Weights of a small GPT-style language model, trained from scratch on English Wikipedia: 7 heads of 64 (1 for keys and values), rotary positions.
Each number is 500 + 25 x the weight over the matrix's rms, rounded and kept within 0 to 999. Layers, rows and columns count from 0. Numbers have three digits each.

# layer 17 MLP gate, 1216x448, rms 0.199, rows 622-735, columns 280-335
494506464496476529525511502481494490512485575544524511489545460477510522518513501519530459504490508533512503456436480528530520492450496525492576530506508468528514529529
493483477504504492482488485517505450520521464541494508506491495509469490486508524539487497506506530503481502499459515469470518448518436500501486496502512533487499497507
558516501506494490476536438490523481519504501505496521498492510485534450489501464501515500463506464532489519493455515499536489497493503483500518531499500474551474529523
524501550530464502479515488475493483520487484490526481479502513495532505507512548475515474492493487524443499505522445484496440434492520461490547473520555481485527443514
536494499506463496493476478486469517511484495525491501551527480486494478487480530506457438520515503477461494524465456494493493502492514541495492448519524506514483502482
466525449517515467477490500550498484529563544520463490539502489546491522475470536498494522496526488494484522506479560481501466471522534489499496491479529489458509460534
472522517530500512547502493484509436478456494528503525486536493450524551485453483507485509487528519456554512497508517530493520500505492505499488499481479519503483498465
479513486458484476505483489513481500475450523510484548527490474475498505508512541521516491530506506491519507501458489533502545521522524506505520487495506492512455506517
471458559554480504468521513489502466512453512509467525442441486520473456512460505504488526461501491540446530467509534446486501474525509527430474474493548522558489522499
483502507534488514512445471527514489507495498472518493505515502526501484498469494522497513447477533496489493521504519476484502501525511494519464530481502491486502471467
492495525546489515539490501501476471534491493470499490524455472480484484497498453505529469487485529546472467459483498533514566483514487510509491516486472484444535455515
512480529522499511524462480508518515556520475495474470500511506469514496466507458504498479450545486509459491511511513461505540529531499464475524521518518545470482511501
517527532460477507529491493469521507556516548521484521526489560537528482466496491520546451497500455432507468512540474465508504438546534468534501514445499555483430520534
438522493504477503506488517495496486519534488506464494507501461495459521507527479484532432500541522484491481508503504545464501513513487495527491521479503547497482487484
483482525498522473465496519494501524545485469503512491499542520466495513514473504478509473466482483519510533522415494493512486462528499521526488517513558503454542522534
474490533464514520518472485479520489490475500531543535490536467481503467488468533485508493476445516494492520504491519516504500447508472483524484460486467527492468552491
507484477492449490497519484494518514493531513491496480558516519491460476521503532543517533475514530495492475515463493488516534486546499514459501524454519492493523493524
481512469498498547528466490517460491524470496488494514503518504502522503518483471532482522494498465464557520545503537492535471531503504528528490494528499466518504502525
449527474521520501485544512559502447540526481503486492440541459466478515476478505479532516551468519478475486513525517514505525501476521515512469478536517444506508491483
466513512500450510496461479492538512450510521507489519462505500439450537517522516493476486461478497527496511453493493490536477530513481486511511527502475518491508513477
516533487499505524483502524486529500495496553502493513521495543461538492567551521531480511479503526485521471504496546518507514478501509523504493547501479543458506499542
521484466497464532512501491521464472496503494499540485515487508500522474544460481496496493510490507522474503463484514503522489474541509468473549501495568551466511522542
482499527454523541477548466501510506491485505507509492524473467483526503483477505512503524512470463541478540487453458494509515487539502559511472487471489479479468483509
463452444473495521525514489507470515490480482459516516494510480480499493506499477473515494499506520495531467471520456488494487533515469527523485495476488481512522500504
499497509495492516494468477485466470499486492518455526494477505505562507488472473503507472473568495496451496510473521515471497479451497526534554504508466536482518492502
419482517509501488516474537505533559512511499509470500546506512486496526508533496514450495480490520487524471553499530499471524463523489479474520509510436562471525505511
476514508492530502504486483523511510504474489518482487473488576510521452478464440498497547464489536489481465495495513520539484485571496508516452498518471478495495500516
510441533490515502501519473511513492515479496501531525495507502497500523464528529512476473432481534549505537498513475494511499464488501531491521470491496510551499477533
471492487512464484503535487532504498518484489525487471484565503475537519514490490474497516500519509476553475445470532510539498501516451442498495505490524455471515520505
492491500512506513497485482498510544492495508491469514487499474505490486500516513477498510511490517516491517483520449498509519498501528526489466485462498507490473528517
534436472484532478559510481555428521505501507511492479516505461497506459466514516518507512467517491495496495458486510412498506459556503509522508460480454505482401509509
474572492503502502522533452530486474448510475492476536503507507499498502467495529532507528492503506496494421520532518520474511478512445529548498530512493510487511507511
467461489499499490482539529498489479524445456475487498487506529536496530481545472534510470497483491489512512523500528481507453523469502519541453494469464482503492473477
482509463476474488455534492444501499447472532483537503492457528487483527506516485523490495491454508516488465494488486486488520488520472505496512508510530455542482489493
532515460535473502513505484541505539486502488507495532513536552487543516520487493511504498488481539482506493507518554503486483502521535496513482533465515547531450472460
466484518438538484529500476477491541555460510456505500519499545520477470494494487533555460452482502520513526507536508477499549467498497517517479536544515512538511514513
536516510524472507504486465507480504535524513487507514475483487520484499503512517512468483509483503520524507467486490501501511509496514507471483482494523473481486462516
478481491541456483465503463530506493480466513481497472484488460495482512480536497471542507486474513535504471502493498489491468452493513479475506522483496504446451436508
469492467454501517473484503511499505518492490483497482498513450476494532524526484556487500472478481519451482497501480530523483522484525519532494513480511481506530511479
524446466516470534547513483518553524535487476435486508510529563495497484476495486499499480484506509500543519522488495493543489498515519521494489510470507535462495484489
511535496528522457488439507523465536509491451477550472530492541508519509526486509491487471495530498474482517469468462507510543492514497529533528548479472500520449496510
471476499544498464469552453474540535497475518520500452493513446477479529488466500479517497522492476509477521483508501492456497501526502555506462480505487454507517505501
535471545453511516460545480465491564458468454507475472469494520499483483495523525502508490496512526506503519437440496491460516468489494542544512455544486496504508484494
508458490508506502549478474475480509497521533482502494490500504460473473524502499485488504508486508508483494471515507500466514499487495518478519462492481495541456490507
480495493518495516502446495472524499485524527510538505503511464505485537523496492471499455524525526516539466464501477462496536507523477452558482504506489508480516476503
448516509524485484541509487482520501513506511527501529477531525539504459475471501551450504474488482513496509464474465514492513501471478541506438538497477487537475458485
509505496463455494451496495488493482478497544506474519530473544479470510510493533464470528489501512485497496507499489479543503497516505503493453535504523510497471505477
443495472500437514509516467591498515523471509480511489486488491521485470500523508496495498509487508500476454515494492496551534492523501546503566513487490469475477498499
496508517499469536492474496522500462432510474500489524513474477495451459511500515505459508496491500507520516510455499438491529521549469524502502485506524491486494500478
473506461497484482480534505506509493505471504498468455501566476517505489491517449453512490521494522497471513520523517518534511506475483507498492518515448473495500474520
510490537458486479502505494507511483495468544512537502431492509508498502507465533492535496539521501473505511474519500497495488489534541510483504528430537483486533491504
427540501513494516470505515491470559507487585469499482514508494524436520473474505455474507490512520518502526485515482501501520488503526464509532501504500476493521485496
499495469502501481465510501527503458478495457487409513463505542541482488498481489498494504466497479512476467449479505473520540484509495462512549506515518547501481523534
511512501546486516493502502492510500532519482518509540511510490474490538490473518506476515520495512471496522492540517538505545491490487515489457508486507485489462508496
527496485515487528470472487480483514449513499466521458516491521506500515477505502532468485507499482491518484480538494494526537493543495507468471505503487520527525493510
497436536531494532465534513470546514511456437536552484506510518477501487506526492492501504512482518474484484495530547498482565487531502499539555498456473534492486482510
496518500501455484508501472501452485467485465501500505509542490556472515486452511526507506518466508471490489497443504524510484484498509512515515522523483498487461537498
545535498500513512540523491454554476522471488491435465498498498490485496513492479467471458484466451482480482511487463509519468523520494510518429480479471441527529512487
496441525530472469515496466525523487501546527482482486528484466505515537471503482494508516503474528488490504466502483487506494496495547454457483499511493484503478565532
489503498485487540502486489516478464472504527509482515483521489521451513501456512539488520525505509514509479542472534507486518495500518484459510538489539510547493497504
509503536537493486538505506474531539445491477476485485508519559489528459544517466501500473493518537480518507511492461523491502549466501534529503483512520518497511458538
444478486520463548498485513491484496437492550540491520521497510520475522468496478501503481518506474507530479483504500560475503484473511488518483497502448513531529484509
489501494517524510486508488556452495450526513513506523476461473511458497512490529516504477512509487482474475493489541510466483471522507559533508516501508541537537452454
465481427540446467503495481460505485495525497501489466499482485533497455521472485441498552489523497554529541538487530532475475439509475479505522523519495492490492537476
521492467512495500465523479521457519531472485488543471521512529480530549510520454509533526508492491503473448496515537522518470484492509493521489506561445504487517484487
478526485531506489521524558500489483497502468471509465452483542496526510512475501528518512507503467522499489519507517500456509503478484482506519497499476477467488485506
500543471468500468501511472540522493490462510516492479463521480520550511515525529500497527491506476515519488475501505501497488515480525498480478460529488546514485488488
516523488504508506475488539508471518511528522503499486497521519478509508488525510486509522493507564485499521492494490498487498472531453515488479508511527523482508477513
490506474465466505520486497482469482501457532486511509500483466503451540488541520494493509504472512522478460497496491479529463494479500498460525518474547480469512499528
508482476519479493493454538522475489524525432498507474510492491496526499510513507525510484535495522511508440558502459476501533491501464523527522530502488512510534469521
499555500477524494479471476502486534512482516513486469526523517536476495485494536511511491443535544526550507489482522481493509507526493495473564457460481474474516544496
478470497500515530554454509520529515514487545455550493478488495503499513529454485578483480500527499522503541532506485548515533470497484507475499498523523537479528503525
535507474490467501466469454529484516527507465542541515498472475538514502486481533478483491476488505513506549548537498516501542491460490487488491517518454519515532517496
518521512512483528498499549518525476501479512494527497492461480486499528462496537512473517490442485519514511496541517518533564483456515468535470511473504495501500464529
530503507547486472487493482457486422513501525526471499502466507478470497508499506530505533458507492457493491516487545524504480520495477550481498500496488539503490462524
468514481515488541534490494470508511470457487507513475554530507510532472473483495485495458538506523484504479500501489518517488458497480513492474476487488457560480490490
513520480503487415478519516479487479519544492518452511508482461489517481491499507496477498466512451479498491468498496534489499479531526520467473465480500517489538498523
509446475486506505482517504530474505513505508488470521496530461519457535490469517483471523509493534471473507512517521523508520499498495519494461486515507514498435549498
537513503511483483533484524534527517504520509438455485499500506465463515510480520555455496446513487511480502472489499465469509522510553509481464499471516521469550524498
473506504501492500484506462506544515482528527513505535549460502540523511496519474482504503508523501474520518485478524453490513506502518496470485561460527448500492513487
497497434528455530534508495542526500505491494509515461506515509484514522540498532515439509489506505509480492492489484508466517511518484534477518509487503506538538509528
514461480489470498514519492512498502494457540488482500475452575486457498502504471508487462469525525446476471510477509464472482454522485497515523569547513529504527463525
484489509482497481502559467517521461439547494461512502515507544513459469502468513565498541488452525456428527508497483523509489474532458470514469496524474519450508488489
484541484470519490469528469514482457509532491493521507451502492500474520509468482514480533486451455517505461479525466536508459514502495491492519537446467463468549478517
532519518495498515509465492480517509470524489501482487536472520519476457541529507455508551515514509499483486470450504522509445504480503471468542500503556495501524492530
443521506484536479502485504492504494489495480519541498445482543465488484515483507460503507525521507491517528530473488492533501481569539524510510514491468504532492489501
492520471502525496520541541463475513545502507508485468497470509500538494466525488540480502499467483493518432485520480489513492454452451461516507516524499519538511467528
482503474495491450495496480491488470509487517510470517517525446503487519493487497495488541504499490495433557483508479510482516499517534468459460482490473481501452543443
519505502524509479473507515518473474474470510516495496514481492491537527511482526497448484520497488483525472504498529486494481497532525487556496485495485513533474526491
491496479477505533479526488548500529469470514496463483495466482491513497531536483496530490515520476475487498473494508502484483492501520499469497502478506501473494473433
481481489521515499485507518448488480550504508525514521495518497499516466498510518456474520484490519476495496493521525480461503522441476489502549556515534475507455526509
507490511535473505526484520493471511554487485513457492477538444518530535486513487497504459539446508512516467572524497513483488518520489531513521522511552526483476499459
517539473520505489459490487524477499463492464441478470527498494488481506536455501495535495524509548489476484541540447508478540493537525505503493508493466537542511470520
520522495487472480445536484498562508474521462489518490457493526494524499526519491480483503472486524474488453514493518479467516508506481490538491508504485459513452548503
494510460535469493494552458496498548486476492466550498474516522534488449485473477505548535534454549516495502526495471514540518507479494474487475503476508501497511489481
494515516489503509503459480451462520508491516552507454490507463529481520486587540504484510530530478505477488465485494449444519460497514520510535541487507480501522566501
518539488487449514502534453540536479514464486491529528483532451481488495503480461507505493478527493512510522503524505512504494497477531495497527488486491524492504474519
505492508493528500469532507525548530532486483490478503475487518513493500496497521530485462487493514482511491493520517487516517533486479487494513506485489517504495518477
504471471529487454537518523465486517516539485471447466491499534467536529497499511522532489512523469489517512491519502508520492448515510542486504538512522517497477471536
509471487509496474537522505499469480482469492498503463518476509494500500485484544509493510459496492492490497475504519492490530472500490475503492553502525544496531459520
514492496520491554521497550521504520517485508492534542506473483486509487528533507512524559471504510451497539502521513483502493485555504504518498498495545506519514488493
510511462509491497503497511502510487492508507479519516485534533529489511513477558502460487511522505493496455534529487545511501513514511539533481501521472488531501441522
513506481477508517513482500522459506512497509539497521482421518507469496511503484507518487519455528485503469491518486502494531512496466498484459535487500466485501477525
484499492434501523465510470520538488534475483521505556508495501536522499446511512544519453523562529486517528506501503497513466525528527523524499530465482533526486484480
523494514453521484475513491491470466469475506520521458515505491534459501501464553474460504506548535485497480509509490500520499525508516517481519506496517492511514495504
489480480497463450510531482491504500525542476514519546542477505505499497473534519477474450520505516531480496462552512485530510474522529482544560476494436501512492514498
513493476516523508480504517522462464531484536484510538503548535480480508453503537511520505500518503462507502497532520499494504509478509478529517551488493546507450480511
517516488531501493503479492509492484530510477495505521516549486489499521500506503505509479494488526488485482518499528511481484548499495490463503507512500479483504524471
510473476529490533491497489477508504491510470529550492445465499503523495486456485532476482506473422543509480506426502502507542464497494500538487462537489506483495516510
550519523496519470522548496430525503466491490492462508517527516453471508518492546518517475503486458472486505488477508492468509509490463535496507518501516483487480511457
471466502522482503509518475524482498486509494445486496547493511480520482492490517503489511505494466519543502492452515470491509548516485499503494479431518530470517497490
525527502526477484492439464463507475447517507491498486508521527511502483487497457501481513492490529437460523523495514518515516528464529458508454533495504460491501488508
466498508521480483499508487547470492530532469501491484447463495475482477479495505482504492500469508536518433449527471485496521512471505523491504495490507470509497519507
535491492528465481490508545505462527480522509505486495500557480489495442486499527518516527477518527508424501456500507546529521506544468518478488481510502509497524535471